Part of a small language model's weights.
Architecture: learned positions, tied embeddings.
Each number is 500 + 40 x the weight over its row's rms, rounded and kept within 0 to 999. Layers, rows and columns count from 0. Numbers have three digits each. The size before them is the row's rms in percent of the matrix's.

# layer 9 MLP down, 192x768, rms 0.0716, rows 0-191, columns 672-703
101:508530439498471459491499520488469528551535563482497533552499477476460473536532436480481453518453
100:564422564596545483467462485469531540493470521491479509538471472504505507532535505492506522455428
104:555567498541575471474542463493464473515509562443559522519504446571540540520525534454481530555506
100:487476470484501436520501547461436466442452485492493493475499532496538508409448545442468532505541
098:541530488534508555526557569489545531443557450556498482421497500494455575548493505466516530566523
100:461444504498455538494534483504450556475518513479522435476477577468503515458550439476504524538566
100:467426489453489488487524529521460475568489488471480477486505463563490566482469598508457496462495
098:470551573461541481408495466524515557541518406489480532477514473495517584469549456488504494517486
101:493540430472530453497523560480508433464445515389489477543554521535551555526468529482515547533493
099:505524493571518552534522497502468474532551494488477472513436463491428484506476501457476468580462
099:456490486523502537491564532473493467548496496545481485564546499453591465489478509532469504435505
097:546440507501522396535524545450604454458518485537505499487482469517477465535458468492463430478495
098:424530559517484551454509555494536536505498442533481463537466543448449528538500467502511472465519
099:517526535460543526546578477442505491513548506477473531424513461447487503500512478499495480472469
096:477525507484423467587463498504521582553481490538414504557436464484494434484436566513484536515505
097:471467524443542552507526446531512510513535487530469470469493520513515465510571484509487543496515
095:520515506546444472492565585491444368480479478536461465509467493489509427485525566582547429469438
097:571518505518504506504483545503515455548511490417438488504467623503498506518470510569447455437486
096:537400477462510495467570483549471517536583451554531507457484490525574463462436498550518504527521
104:473535539471519429545457426559519477545508474501488548496516493476493486561491496577513443493523
099:553522530489447489506508513467525468482548527524477519519585500577459510530523497535502537533436
099:503471534561525557510478578475479530457504508493478452513499522525469516544526537464574555442508
115:540506499436536530553533439460443443461522493505486517556490418500522462452545482491532506412552
104:523528507460546533535557551503427498526514478505506438475508476505541538472470477459478499467545
097:507419482477503482473498526497569456511428507532499481469529462444542506554480456452480536518564
101:471482459547431456404452573547568455455490486484413486539419449481460526503470499530427407505480
100:482551456480472463545501467546387452514549415551507502539426462523536480472504561452569440520547
111:463512497579513474469510517553471485491444451483487497546445565506518539546464488479455474451491
103:623510511538535477440501431495476553477532554532529535457605459541504552493522535502490469481547
103:473538548445381501465571469504495471465516541554533577521511455483437437528468580543522509453494
100:475465489566515527523458515431452511564500557499504505553441509511454533488571489453468570447437
101:467495435494473486509468484408503526543448501584502528522413551503513550508510540510469465522541
101:541542463470498500495461491498483511491515513509472505483521485549510528527518528502499517479445
097:511438560550522444520484459549452487471407549571487525539463504434532543457518493507510476510478
096:463477477565459489558462520525559483431460404468568460531538558569463526504486568555469544517499
100:464498545635485515460543515542530473499432486513483469521506490436513566543554511490499518474486
098:509575453571544495515521434534554543482493474440532522540523430432384444491546595517540466508540
096:551481413482543544531409474466518454484496503547479500489536527527492463476542554522465593497484
091:532443533544427460544398529464495541558424487430492472423556488543434533498558525565472526510557
104:615474483518455512470507438556531499447453508511474473448538494501538518524460491607545480422531
100:485443486561570507500469416485486521509505495489473493527494545411560528549621513501528549463571
101:535552535509585622529492533517473589493527558508518462570463505481488497487532565500557562446505
100:479548533433554491478560489399518519506521477472548537443557455482489487502501513463528474469480
096:472482469550492519424495516570504487435590464539510483545552501508477521523510540519476553533494
095:572472465472480427520480512534449513451451425453500421552479500454469559499451485498524461522484
109:451504490508498520528468442526517554471506495527542511498529501455493457518463450532544413522420
101:517571524373417419476440489539517479527537521489536515451507552551539540504434517439483479514477
099:456499482471502469539416489421540507492500418514553513529533485542456449482596492524519534516460
098:492523471513519441538517515468482486455427518522516464558543531518465498535475502522479507554492
099:492472482503532513470475472542511511423488538471484445449487512442462460436590542492497567567548
098:465464473507547561509426432485479503567476465527525527480531455517487435571486499510590529598461
104:468509525502500524510479447471468455522481559510520563509398508466506549573579529509517537477503
099:509529539449533419495429495510586512470504570464479469508494505505579472563479466538519493562495
102:448547490502520476536508550483523527423498501548576442540487531487484557490498482530512441510519
106:416548561485485452492525487543524491490576518546575493480478456493531535467447469584516495526525
105:539608487474474492439554510455497516505490550450528487583569523502426454509524487457471461613502
098:437481440544466565486433501498504519553483456460507482470458533474432607487450452437445504428493
103:506467494498492421534580473511511479396483449523531517540469513425473506563483513474486533470485
096:502534473426459537564467469433489429539506501476533427571462472506471504474477480475487508455422
100:426548591481475565533524549509574528575523423474497496451482458485491449485458474513575458447476
097:493520472532513522453493454516460477557531507454530510420524522494500455493513499502477481561555
095:505579457458481484537532478495488523452415498567502496535526471522584465502479493461439527553516
100:490437505498454570482513437549574530539501547575520545518437462525525530434540502555522427479415
094:548506491503469523520550520557524520498509613506553491473436516516579491496483481566504465492527
109:484491459536531597485543512502465416492480554460440515515530446482566533561524552560453458489466
097:389467550509554452494493529409522498545470549587531537413474525454558493479538512495545475517421
102:537567523534537532450539470494551511575526493437509434476621508510525521485555492572486447477516
095:576421538499493547489477564529460457539438391499482458532482509523481492522543488500481467493494
100:495532476456463479465473462514479473528499425492503464463473504502488555517498488575540577532468
097:514523471515469493449473525451503554521472529546495505519484466476501493508548484487457498531468
096:526494446526484464474495517499556479559494466554453487482493511534535508508481494424572457478495
099:482487527588492537499517578554503446505460540466492441472459423538512438512511529451492546560514
101:561487517475497521527546479483494500501528498535488442492506481531531505475470497464550459525513
099:527524494504415460482458491473484513541392507469454481511527558490527495497499490489558503440525
093:496506487495427477405588447504488453491551565567469560517458455483522513499473526457503507461487
095:487504443515541512531480547561483497512533440430510435465470523451489444531528524558473517528493
102:458555477550470546532496556504588607512496424427532494505509492516512481432540452512555513467483
119:573480500472520550548486504459498507521552430500458390483551599569532510535508494538546470440459
101:493469527512534468509516416552457492457502520497489481498471507477455465529511525537444443484540
107:584530509509481470502542439478497543500523437492509470474444512533575520508546538405435589510481
099:444447491494579533455519494477494490443523500591535476469459418524526477499474447510460452514454
097:494498491527494398542475532436525514537471432473504499420485482527460524513476473538500481532547
099:480488540506526513503499490378475492562499503459545440505555505426476429525523439458467558459530
102:588524552499512528515485540475494571500507411514461509549492548522474516461461581449513577446492
100:526465497560472502448497509559435499472529458587538452547515587525498493571498533557542491506472
100:513499463477513535487635443520490521539523510532529534504466475533530439485505514535473516536445
106:519465523480603456476536464539467602514450467504536459543390431478527537496534471450554464467501
102:482594480516566495525554545504510550497507458622551473507432512449519573479563602518514466560545
097:484495458465537493468567460483506471494570476545478532494431472468451487598476421502579504521413
097:532425530529456533521479555446549496510534475518546524632561484494458519510522446463550567573466
097:527457516490447511536530485555485530481500507470466442528468464547543517465527559511435564509473
100:378491512432417500520498520502593454483424569537486480486524483492477482498437415430469483497528
102:553517465479566535411537499527419489500554472491469540516589413533558572462513476522465478509519
101:578528529514546525504561462471475470450476439497530441484464517467493512514541537542491529508491
100:472430490497494435529475455555503509524490481445547509556477470483456438505455532525502461539568
109:520542493472562471500476526571520554502586559542450492485484501494506577490512630537490537471453
104:509584437475563501497498474503479500423519557435519557528537525482456510501517416489488491544495
094:504454503507473499507452542488539517499501492514549490465492514554442558522536578472478490468465
100:554517488506433531469511517471536481524464514452562531491531499448457507486512521466425529516516
100:502601552513443482559471476497532493495529485550442466476574453470440463475486500508498533503487
101:480457527552530502496563527490553530530520468496475519525544555508490553498522465506559425525523
098:476511535484516509504453531492510492465535573518460518516520522529416545533496540470542504503547
099:439492498519517447470476477528515556444448468484484507467444512446538502475454537494431523508496
100:479494546491523505538418522478453567501466553488548525560515564438470570496533406490478480473469
096:420540523434545493451482520486447454455455574484508517496578533454492499463520492492474445442557
102:540465521517482598506545496523526439465531487491500532428540486507502419543489485467558586483499
099:507488547431467491517522465431512518487480480472511524476449441455461472497460482477494550529482
095:453508540461468481532497479472467509523492504466480496512552532481493513547467538531477548492507
102:543495543497490504523529435469497559546459519468493470456568438471495541563499456446478455434493
098:498546443546537510501513481468456471438541438500512519439484509485472537561492525495546417528407
109:471467537433506443547450546487451515505485560467459495497466520448551471499508476491512532435456
098:553531516523549514391577531523482475486498507533510537457552563504501598520542497477573570532500
099:482445466508464504527499468403486464449445553462529473548568477462488523521551510452515494480516
098:497413497460524603522526533456510478514464492488496432548500475526501520453473510547485495519463
101:548497487499443496444528491540467454525484508421480507428438508480486470504489538465435565511478
099:454508489528491462465545529462462490486534509498475577475472489505498487510445512497563525480509
099:486464535475458467406545555528459474455409515580523517482502457462464442445508510494558521457479
104:483485536494498521489558451482437475504478446501485553513475500354462550457514485541477475457603
099:578577394527496494446486540533573514552533501533473529498473584600508499493458522443507471484465
098:481535516478529534511536526479528512484572464513495517433498493488499471558477517488469538509464
098:504516426559518482466475508478523484436484525488410492485497558512515465456498509438569491505472
101:480517509523537447525467543446547543478525529538492512423472472399498507537527482525527440490459
101:497542485510522498460385488524464495554510559455510485479538471474458510529499536534508541470558
099:525468447489519513448514504585481477497534419478539537503524516554476592530488563466504522549505
103:507593501475442495441502548468487496529485524409477534522468486496454450497569541517564529518477
098:472498514506508450434485488489549541456500442511435501517504478558512583466563543464472502537397
097:456542446476467430486558516615511500501502430444505519498513484476545432488541482477484579518497
108:440566526487510447539530454477492536454509453469479489479485497490463498523486437505429525530566
096:522469491519526471430563530529491479584478479493464464533512516504550475490426508557461512478473
113:484475515533522510488416524482465508546459522515549536406503486456555564526515512486511496490522
098:540451474502504464609501471462513499461513521424482502487549481469464542496547558423464539525565
097:484533458512422442516493440519531546468535505485498535485550537498486568527414503399415499497468
099:591471496436514524547493527492480502402484480563498518561482488550498446531534527588471489528469
100:481548523545484526528521516561528515483417594511531527533558526436439390503538534530435535493500
105:478538427478556492542567492472468492537564459508490486493568524555584581484448484396499441504476
097:503487531504499460455452541492519492544506524488425496498438491521496497503460492533508484509530
093:512453505490479492617513512500497512524548464458517534572504534483488530530551433530516526498527
103:432533491500507409479418517476556482516561433488533537552486486483478486464484557541495492471479
103:502502522471616414472534508475496452533488514465445523524588431572500543481524512507520554492446
101:452495488482529474565414484495496505447505528507497438532515546476497524481494450541487445526504
097:509505572468512475520451528517523548477576602526505486537443471462413444515501498533511517509507
102:413492465526526481576512463523497521451494496523519487427549528501458472477458551542487441416519
100:496522518528494464531538542512471591427520473476492454546462524540483449561476500469561433492541
096:431471526552504563519485480544452503499504463490514504502518473522439512532471464506540564483449
101:468485526494466505450471530534367509513551556487471480421365476477506485476486514556500536469477
101:544509496502525561603502480516472535576505458477451440519444490588489469518501540474531512488466
096:532418481464446538418423527485442439487463545460553484539464517518503453519485509502556513502483
099:600428467475460589467499496469515554525494517534480537458483511457467483512564522533515524486488
098:547482466538494474497509420507422488552446433547467495459525530386495431471456510501488493526524
103:464449537505502421526458485526590487488577445492529518449490530467483513501476470509471476466387
095:520440449561540502455485552411541470500533469487537459479451489477443453512508518546491507501475
101:541466508517448487496476554501560460451504532474497568554531478435512530510477582475622422506490
095:554512518447494548469496550432553481519522488524519497483475514465571528466559502448487535513522
102:500475492494516473465445552488545526464497458496527490450519456458478433481456589549455519436473
100:498479421522490481498507539463502517510432451540554555604495516483433508433519512486478520563489
097:524503491511460430492511539442456399478599418590503445506515500472482506535468435572548537460485
103:491515495476528463495493500516453478486475494567467521472492453507474548533491477493516505502516
101:420531513498451508500493536550578491385458486525489542487531498492574486512508500520484438561559
101:467479474457534503471394474517515480507449556515494516528457505508495495532508537457497455463498
102:529477512549397504419440433505585430541434521505510553462521497434466520472484532458470530454494
100:503494553449506489514474485500477534517473554476482506454550447495551591474499480484456498582465
094:487584523459544514461508436509452497490524522463524543486493508460541456507461502470492516483498
093:551544431489500478556450455513530515516533483530506510486557487480516532467483497526512485526491
102:418497458494496515537498478530527430559513515469502473506442502452509519451458539543548510546534
106:521501498513484489455468537425515470506521549452468482506508549559486541481504528386478511472524
097:495476505457527541500462509498518491522492473463457552480504511503477570562482536488565458527455
101:462437556384501496454527497524505467603523549452504481450487526534439540523483552576554540466529
099:468455496548495455510587485486524538538581450454512480522476540449498458527500483510483552481574
102:460513516482475486455484529490512537494491454536466492476471490503560483478444571538454522531529
096:525517561484546443535455492545483450564483501526465549456494510491514499517567481560454558466557
097:481540481490482508527555428481456476429526485542483437495504482545502516457454467541517521512611
099:560514532480507509491498455551488515470476496523512543524520438457524469528561504468512501503472
099:546524471484539529540462502525529525524557595515458535484514490538498521501457485488478461485494
096:508486579579522472564505497539514476455524513497507498509545498451465493472531442514508524530469
102:533519537466488501468509446511449496451487481428483453502563458407476536591459481516526482493529
100:472453464484465461489459507542443465430532530468491535427456482546565506413497534572508484469457
102:532588517475455496461537472511443472489463506511482534453491534482461470592475485498498519401554
098:483459578519468521483449505431572522439538497558481483468549503531555492490495469470467429555483
102:483487477525532475498461490491404499433556493489554530426507561455522452413507478477492511520445
097:509491509514517520468419455565411502474467480499490486407464537455485437480532511514476559495597
100:521494528546487475492491514618516515624566561453511478527509521479535487512471532561521518491435
099:500447467474542530549511460531518484533527549585485477560518513501501439501467515513516419443552
103:530487436468474490477480531507414492474518548475485487502456478473446491443500464473507395478424
098:482505432578476433472441483416439519493472500501545485435456508503547470493505400528455598509512
099:493485466524592552538496484502495579496474541399494529464469495461512432492595495535491517470476
101:540556509538440477463548547474451474546445513566474548469594514524543481496499560527423461464524
101:510468573480535446506476531505477531513493539504509428468557454554463469496479505478519577488485
101:497542423544496544486457507472520454548452502423543443489556488450451521482478481508485478472563
102:523527516493535544505515506500483496507503514482508509490458496467468543502488460508496414472506
099:529496484495462558448522567463568449466557512493516467525426473461540504528468530539588425490503
102:509547468547463531510476543506448520474481453501488492488468475521499449448498511481542477514468
095:497495473474455515583562368528540453466544473468509517498558494509439544474515473458461483525515